{
  "d_model": 192,
  "n_head": 3,
  "vocab_size": 1024,
  "norm_eps": 1e-05,
  "positions": "rope",
  "rope_base": 10000.0,
  "rope_fraction": 1.0,
  "bias": "none",
  "tie_embeddings": false,
  "init": "normal",
  "init_std_o": 0.00866,
  "init_std_up": 0.0387,
  "decay_fraction": 0.657,
  "final_lr_fraction": 0.1,
  "batch_tokens": 32768
}
Each number is 500 + 50 x the weight over its row's rms, rounded and kept within 0 to 999. Layers, rows and columns count from 0. Numbers have three digits each. The size before them is the row's rms in percent of the matrix's.

# layer 4 attention query, 192x192, rms 0.223, rows 38-62,101-125,165-189, columns 64-127
074:430464502500482540540516530437536593571472534454552464458485532538425398529441505459472508554420554438496444411483525500437534465563475505541412509476532453512518553584337521576580483456532508
097:481440443447553552481503487482560521486469462523502573478432488467554528495478460507506474462578433424498484522487484543503398465461534458460409544548567491531499647553528556517484518477501464
091:557523406511464491481541586432436584495427493530399438478467540455457528506467491497563510613474482524602472534511489488515439478588510531492419498477495563540548596376377542510455424480557596
103:516489536622544500533475494511465494507390467463623512560487505450535415544510434520470428478352555469470566527529493474531512422563491475431533532402435568396510482559516517491536435529489514
094:533467523493580440547517533533528465503474546418538400609550423491540531497502596552551508427521465520503515530548432487494430554429489536420543568533434479544484491474447460540433488556549463
104:563430512512545550578459453492518529476445556543436443490584472477372464533492424517515537519458519485502474524432576485536591529593519431512385414488423491511569424570524461472469517625464531
102:540571508457515423513483473427658498593555570512473553436629381528543507447396498477494536400518439576475476478534558498499469486576532487534501406501467552538433526538522441551635451493520497
099:625526457520485506524588485586428474432504478537514466568485498438530525541601423479507532534458384449585510492462492555536539541533459547456505529443541437407510481426635538419479499518475496
109:585495436525485469512506502540445402495505535373425503542430553530500434610554548475438549524532475546482525472459491428442539488518433539429486515450560452490551533502441506486473462512502560
106:546548428484388482506539426457483435512437496501521492501527442529498511503462518589508464421486637516503501572445522560474415521583449492555428422482425473554583561576422516549466491518506539
084:452466568507512510503416491513493538506488536442531499482509512487539435508544604503550575580576465463590578553526442539494560536409448473402488527482511512494460504415518438485486510481424532
108:513540435459536500475482522587511520430497407480504455386566452552563568513483534519454446487530517611509595545523573546416571506540483513461551511514517481551476471510479577480453573470487491
107:528547559516487633564481483515473495474417459470530528415452526481495486506534500431565409530421547591520491563534525628407557526483477473543520483514493534555462377567546506523460517484508483
104:477463551576429449500517560460453552471461536515547505515492474541376544562502543542569572490446418568547454509554368414528574535512520572559515501533526486402578455569485464420479563531522552
106:465574466501507393505502489472524529539522476519496468525458586390566522607467490525552498561446493448488425420569508380457523469492476509489505528578484468441442528559595463536486462544487469
104:526562480566546498541517552513493542458477432557477458528511481460509509481499543483565494538566425469464507488589595538456549570529551506499505486481485474508544493469484432463577576509438608
101:440555561488491511558457457524510502471536470481499470528509498520432503451507396598438429539555490471494502543568484422572494516428530524536601501477478478375515421487458456470515493490529447
108:487548512545543556410512472557435565541431520525523526476484518603578467492556428493538543434556473431462538537431518343532561496451446454496482495481617472514495448530512574472520449553553527
110:459500486455507513509394553458408509471508520495429539564458511425594524599496392453517499534557486502501532424506516504508436495455588534499468551484515412455443517451525490474428508493446647
100:557549501528499526550497446552537481368570532522499550546455581480435494433452546426433525400569474465515466564525527456510476518477457436432494482483530531430458496424469540458514581490385557
112:482591596509544560465532489559495454458466523616548501518465524585511497528633542573507497501514419550402474541525535502450503476608515475430454446475540530549524525496522583455603484507513463
107:532543449507421534487505399544447564517441371494534483513466508535460437479501526513416557501448591503548597510527444432408460609534588483503491461529484499462565434496519569480550592513493505
101:439519467503471480435519451494499520515543470502543501562454531437588510538560504441525447533566475603478470596586413564549488605489450564539572446544565405425459482480449603433525494506568469
105:547521493426517483538630477561523464503478509520527590573487434516466496430567552466447524518568508493464474520458479460473558492540426515475490570478407478487433510472514597528482586469439371
106:480499455456434481611505547400501552511467481460541447496494491501490411555577509491458498436532496540545484524530567568418485459506452501522472433425458411495459497448538483449424481403526490
105:455430422501439449462505465531501515519455579526451581463519488527586473487525480542541526513530576489530500536570408457522457526566514473473488542434561448537467508507557515492525438515557484
083:471470342565510443566484505547504448556535456522609503439452499527468526518553399605583406441541436497522585469448529501512526490420516484532643533529522501441472539473524520616483495479529512
101:453509514512591453596559481429485461503487456450570497440552487468499495462546466489541446575582555515519571471489543507511506544466588461478432599484522491482414444463494509503389553369507529
103:440526449506462341480505455452493410451475538583457468458599479448543496611499394441572465417440488440449550596505531423506521547482592543443514417413547422555463494514539510519517435520500442
109:515470484514580475482483508416554459497445455500477539437467546542527577528486446461560483548525545491578505410486531523443567430508592377385522432468488466511491497613510562483437433486429444
095:544502510456490547508522461544484457542492447522519501390492523522607566565420520464487586585504448478425495516561474471582441462525515555540458534620452483492567509396467450468529510569567471
097:523578458426510459560499498498485353466384558447417515503485503405446496461448479469344538569469477470511454513473445536477489506443437410493481513591475480534549557505533577518475439504411560
091:411583474521447510492460469526509601419502513390437529435494443556598474587432441532478484445458401485442421450468473494508448555500525477454537560507442416486547414501524378587413430570540576
103:443450484554551509641466454490554466457511496488472551527526461411506496463580494492489512498503444435466446480451441445449531533464459504507456539483545551512508484503568495506406487485583481
103:469519492533478534462514536510552438575473518433415449484536454490488497434466547530475469495470447459434572460456512446441495478532458556505485443506435557473458395438423449635452542516461502
103:501464586458537522495520547450459485598486497487480529492563548482539587456537426428386520515489534499514470391572354431443534531549580424431502479544589457508466555482478434537486533410534557
093:472539538492477441474470529561554627488447540530542508583562529550532526480570556493467519508525451469532473486507450428455461465388440498450456506560545422539530469559552458464503479518501479
106:565508533563500588486481417541513487436460534552491534481490482564420594552461617519545487529524482429593536517565546498559560560485569442545489475452527470511450462514488408533459557536435406
105:508508492551479450514520550523489489463494517425570556541515507559509487522576483449530578443450414474461530528581535463509548536521485520513516529534485499465530467543589474489629515434496427
111:501511477493404404573444496565519471528576448546523507487608491465456499525541505497607482646515441534548463364546592557516555457510453443566500456534576477520468532434454482437445525450412534
101:512494444454566524461557464461473548530493565532453536580487521551563524492539519612559496482537508528503521434511451517430557455452530516523559496446525375473612572452570533496508384505470479
104:451587496434558518525501495512493471539510501504540564609516482441513472582465516552412575489558553535542497543527498537428535565526479421538577482484503619520581505559484467515576430505455497
101:589616538489494485483463419524466493442507480510451545435540566516483539480574499661449529427461470567542570465495548508441524563516549491546579480557428455475552577494518554395549497457482540
103:535452509469511542499578452593508502596442453520530534534477621455475458503580460487472576530483459461611475551478596429479556406420529430453547504408485507526524555410516509583457473484540549
102:443489573517458469461499362419525371418423515516575550468500480511421557394491478545475452507506560481445446507493451542468500424487549451519422492506484502426440508552481456419577507496551467
104:472447512512537418510514513528596432505517436451529524609508375469392504529497497484460600523478542497566538460483578456520391594523473456537534422545517469510457467414501503531480484487421521
102:515539437452503466513519453446399536542417609520474413449414501482374466519445497511569570425485480481552519459551529455596553624490492433532459545545463512522529519517514426457430500591487471
103:502510405411556532442518539503566566404519573518453446584496492384543448551535459474530588497438513513454640521494485463540407528470557527503505527503496449466536508457523508528490542482595533
109:522530516506509509451497464558559578500501408440510493486513516479518484479520507418535507537355482512528499502449504418507554433468518480478588486529506459530596410421529494534424567508421457
091:371473491587444521481440429552486445466551448525568503530447500581472445462557454406444511521366476516414481505567538524441545561497472534500534447515527447449543450509515565467539497452453487
098:479522473522489609528507488474413501535542463483471535470475451606582565555457512518522421446476508479546493509525601551457498426587562439468564382391511535560519628497459563482483478549485518
089:439479408337521478431536573449545435436504548493478535513484447380523567521443487551455553530513498501484484540441369521567464541476517488454548465454468509486402478527462424529452475392582513
100:466511590468496487519494478500409561509485436402487418540472492489474383491456495489496506557487525531552524458462575476482493554506515524453544362449539467489407446523414495473450462399398481
096:532447488571491561463491452520455485540395518479473578520546469527578505474497556527441500438433469430440415430529505513567477526435482497476501563426546500554499424466586518494548375461406562
105:428536399413431413504500502478502524393529457439487479552472525590504485464535528438607520397545525622579549551454499528505536515510476536446507500494475505485485492379420423544519481473455482
097:460450469461578439470563542476558541473531479546503609497474486574586444500548463483404535510499529416530578552551507496419402529468532407580542533457514488523526619429518402475511538405519571
089:506448518616521533520497531583465527474536419487530582434464523559568543546394555537427479408508470465528540580545450510556487485542503496574511470518457561491473499548501583494470589498516496
100:451451491461415514484531440573515583516533499509541475441550502550388467458446411511503418473514432437558441560523443458429541512532535543488535534454542445479506512504461548521449501544575383
091:544579571463423442532383473439521621512473520556465547586485503535531485493571506506558535461527544549422471483610466528466575527424602526467549475536450502536556402501461499569503509470507514
108:592537489450523488487540474495456565508557470543472541435427556578487486472463430553563452498488427513535466678615544434477530609444466498476489452495541555436487414511471501459463529491499548
103:489520503519456425567383434508473521477450572480438569477449508564474503486397519467486552451438485492496483523543397444487511461528559510530437547532472513461459458460596481474523535497490509
086:509487476464498581489423537474467515548384509523434574529393519555485466523486540510499574443542466557514506511430380487485434458482396458568478461539400493514498447551486483478567561468420494
105:476554480498464584535466484468519457500564540567566500506484496522531415551514492495480475485541517524510491492452486528450595556521507475410541449526470567485499520527538477499552561542553556
096:528485456422424555493483516454431522385559465464519499629466463522435567511421565483517553520489530422470400553469449494587560476539525520537507543522517505436482402450491520512610509540541455
103:532484439486581491550491600445485523535527520436519547514522491433552528519462465422459510495495523534470492514551493561565450563453457372503545539451481478484423359464372631491532462560601580
102:454517472457463522497518484481538508445475501547543543503477530502432527490500465504539421441600377460471507514487471520458476469443393535436412476583519497523552573490449444421544516606458557
101:560482445541507461418368439508494511552469493475590460471475435532446458498488489573522413454520548458494446531471459541362559553574556482564443536565533483510481526505491471464454506401466508
103:466495455529481455498468446507540530440501502520480457502495450475495387548482464593596460437453473513543553568446526469497526469542515607577598452481440501449527520504494480579532427505546463
111:451518465512534461458452607446504500451567483410439529458519503538436544513459474593507491490533427544483475458428475541466482489458485482584536584464554525574600550485485499536466390532450469
098:522440509461527584476479552488461485447500550419507475463460473548401428468528527539395517467532584523515523535495519487555518463529495489506505481517501513546598552591484541392469527485557507
109:470464381538539543496514497461496464475472516524420507504456432596542559446527463489513488623449617482511515528520455554503542477520510511471548490540489406512486501422443539476416444595628560
103:472509529528486508567528496553581455490545446390417604449490585530389461462543554501438488501486484475544551597581432546575492463522519494490490423486492445539379577553549437551431472545465498
102:460508516421529544434514503452564472455565512441466458452494533549480473580530614518523549512567436432530538405539475522495568414521562505401509588466523505478498454557507528437418546428509508
107:468487471538495521579534569450497424481551499491474452495504540541453573462519448505443450481490539389518556442410540510499444425437484468488539427528460490559477507496493427455561542430492518
101:465416478624535500486456550554496493485519342464483477541524578488567482573481508478476435503485447410457504465505592568496425564455533482498458503441483558436474581572500377451459513504487517
# layer 4 attention key, 64x192, rms 0.22, rows 37-61, columns 64-127
095:533527567493448437471497626489549510465496496514552458496557470402522508511463468467559531466584430469472418489531495525477582489424497583590461528557432534482466518425530410506508413493483544
097:485521521443461553426492498432477463451541595475502492413496534590550516438487481501485540473500488487527564433472565452552442531428359455528542481388459502515478514379553524541559464563397510
105:558492498486495524520518542480521611458461544408545454499509499477485591430504502577511495517584464499447519543612483479583536550470475477524546443519531443522462471457612532635467456505449468
101:443493590430487548517522478495481530543577440469462516556464488516462508543506520480475575438512473498519485512543463494562544439540576501541530467528398418510486572538503526520435478549456542
106:532506546575407567508492448472508515477495466427501525509495408444438474561566556452550550509450555560398496494499523454409535536459513464554575526417493474449553639499477501476473492481564522
097:468602429518470560504455532425540425510524580500504416463481517455506451478476457470514495603489468446497443511476461503489473429549504486486390504573520389416564510556635513586456570565585412
095:490566436531495455540536542487383517442514439556543478490592450545519477489574540447439505589443457458476552453522439493443395422536515522450517457532456460418516485562502507467480539467472539
103:542448478544451477501436502495438537457478509485547485489456535454496431547535565481537501481606557491479467512477545566527535524569650504542501547419368418472518419560472440548539486544507448
092:531447493515527536505554524445450434535497590575451603394506501571453545535421495412551470553516579533362552496461559556467466438559515550586411555598503461470478481553536455459429495574503448
098:549508576425447455546476389539667529517467457516512529487604541502479531552452510550578575534485522428454542473481535515595541577548509512481432531462535538560529566512537456448488462438482459
100:512460573442612515609497523489508478484536475535483529492441366437492469554550457511514587566530505577527493452483493508386480524531541481478488518525484499411414443461552530490470551427514532
119:522451470489529502485522456539537501544519497494589485390464545455517555501570505607388466460560473539537554422516492435501511525463455571453596530433508519595401511547480552495536469437539489
105:502579571439494469555551494501429548510389505508476559490443512532523447513479542580456647560519370448505429436503483522464465458422474510554437476463488392586463494544482534612511488489541494
104:497551520422506497484544507408480507445536462580537518415552480515517364379507641552507507544513416558478521522524459515534480595492528439552444532520418490447503499566504477450502499371555470
101:460506431573413538551455475486491549494492559567505515490562558524562506440592463540502508423488489535490556529481568509453552508452490479573487449429584498504478514592517432524488484507460534
102:437546533563466454563475452525601487589533522442508578465451478478597491490522568558500563447394521502447463501513474606510505456503509557417534546543455542501561480549429458503526528513486490
093:527514413491513508432489495455460518543507470535525497576408552529478526571484484488547583467522542458566515477523492456443580448523496556555567498475480452408532530470448463499541527526476523
096:495429472571486447473467433394412501475546431468496510436479544460435553464432560458484507506521558550526515544473559473472536568513603481482517452490523563491462553517466426561494521487518486
099:488486524500485445498452531458575432513626491541539442436481480483630549441398460448468526499491514441449513524571592487500517489475425439511545535479479508413574480562585542504511551501528604
100:559545488559461532413557500498437439433528487474406487426503534414557501520517445511573463562465466561383516495513518531555483409449541551483490493466521598468477458428528439546482442433481468
105:531428548565477500436509473477528550456544495496551527470542436555398438513504523544482499424514494515614510422451466468556465538540424490490596487453572459577460506533502513456491486435460511
096:494472449472523439450410517441517563488548540505545540511516600529590408524442541446518469532621518474467508408528493443435501570465537517479512520485461498551523413536556533485446420511439483
100:434520464519527495414557435469369594510427543461609522500461564528487551515472421593422453539501485437519540450514469553550380513515411444550444554495510473530481597522426471435429450637482504
096:584491502552496474486583456388480432489484433526563487546514541462426578487489502496473535421631457560505459392575515488489565533390531442483421488542583498477446541490475442588555443559445505
100:518572555488503456468406458530488524487498558595527475405478475499556509580553502504454469484469461494430560509539466487634529413530483544543527526502581509545443477543430466505595519517483475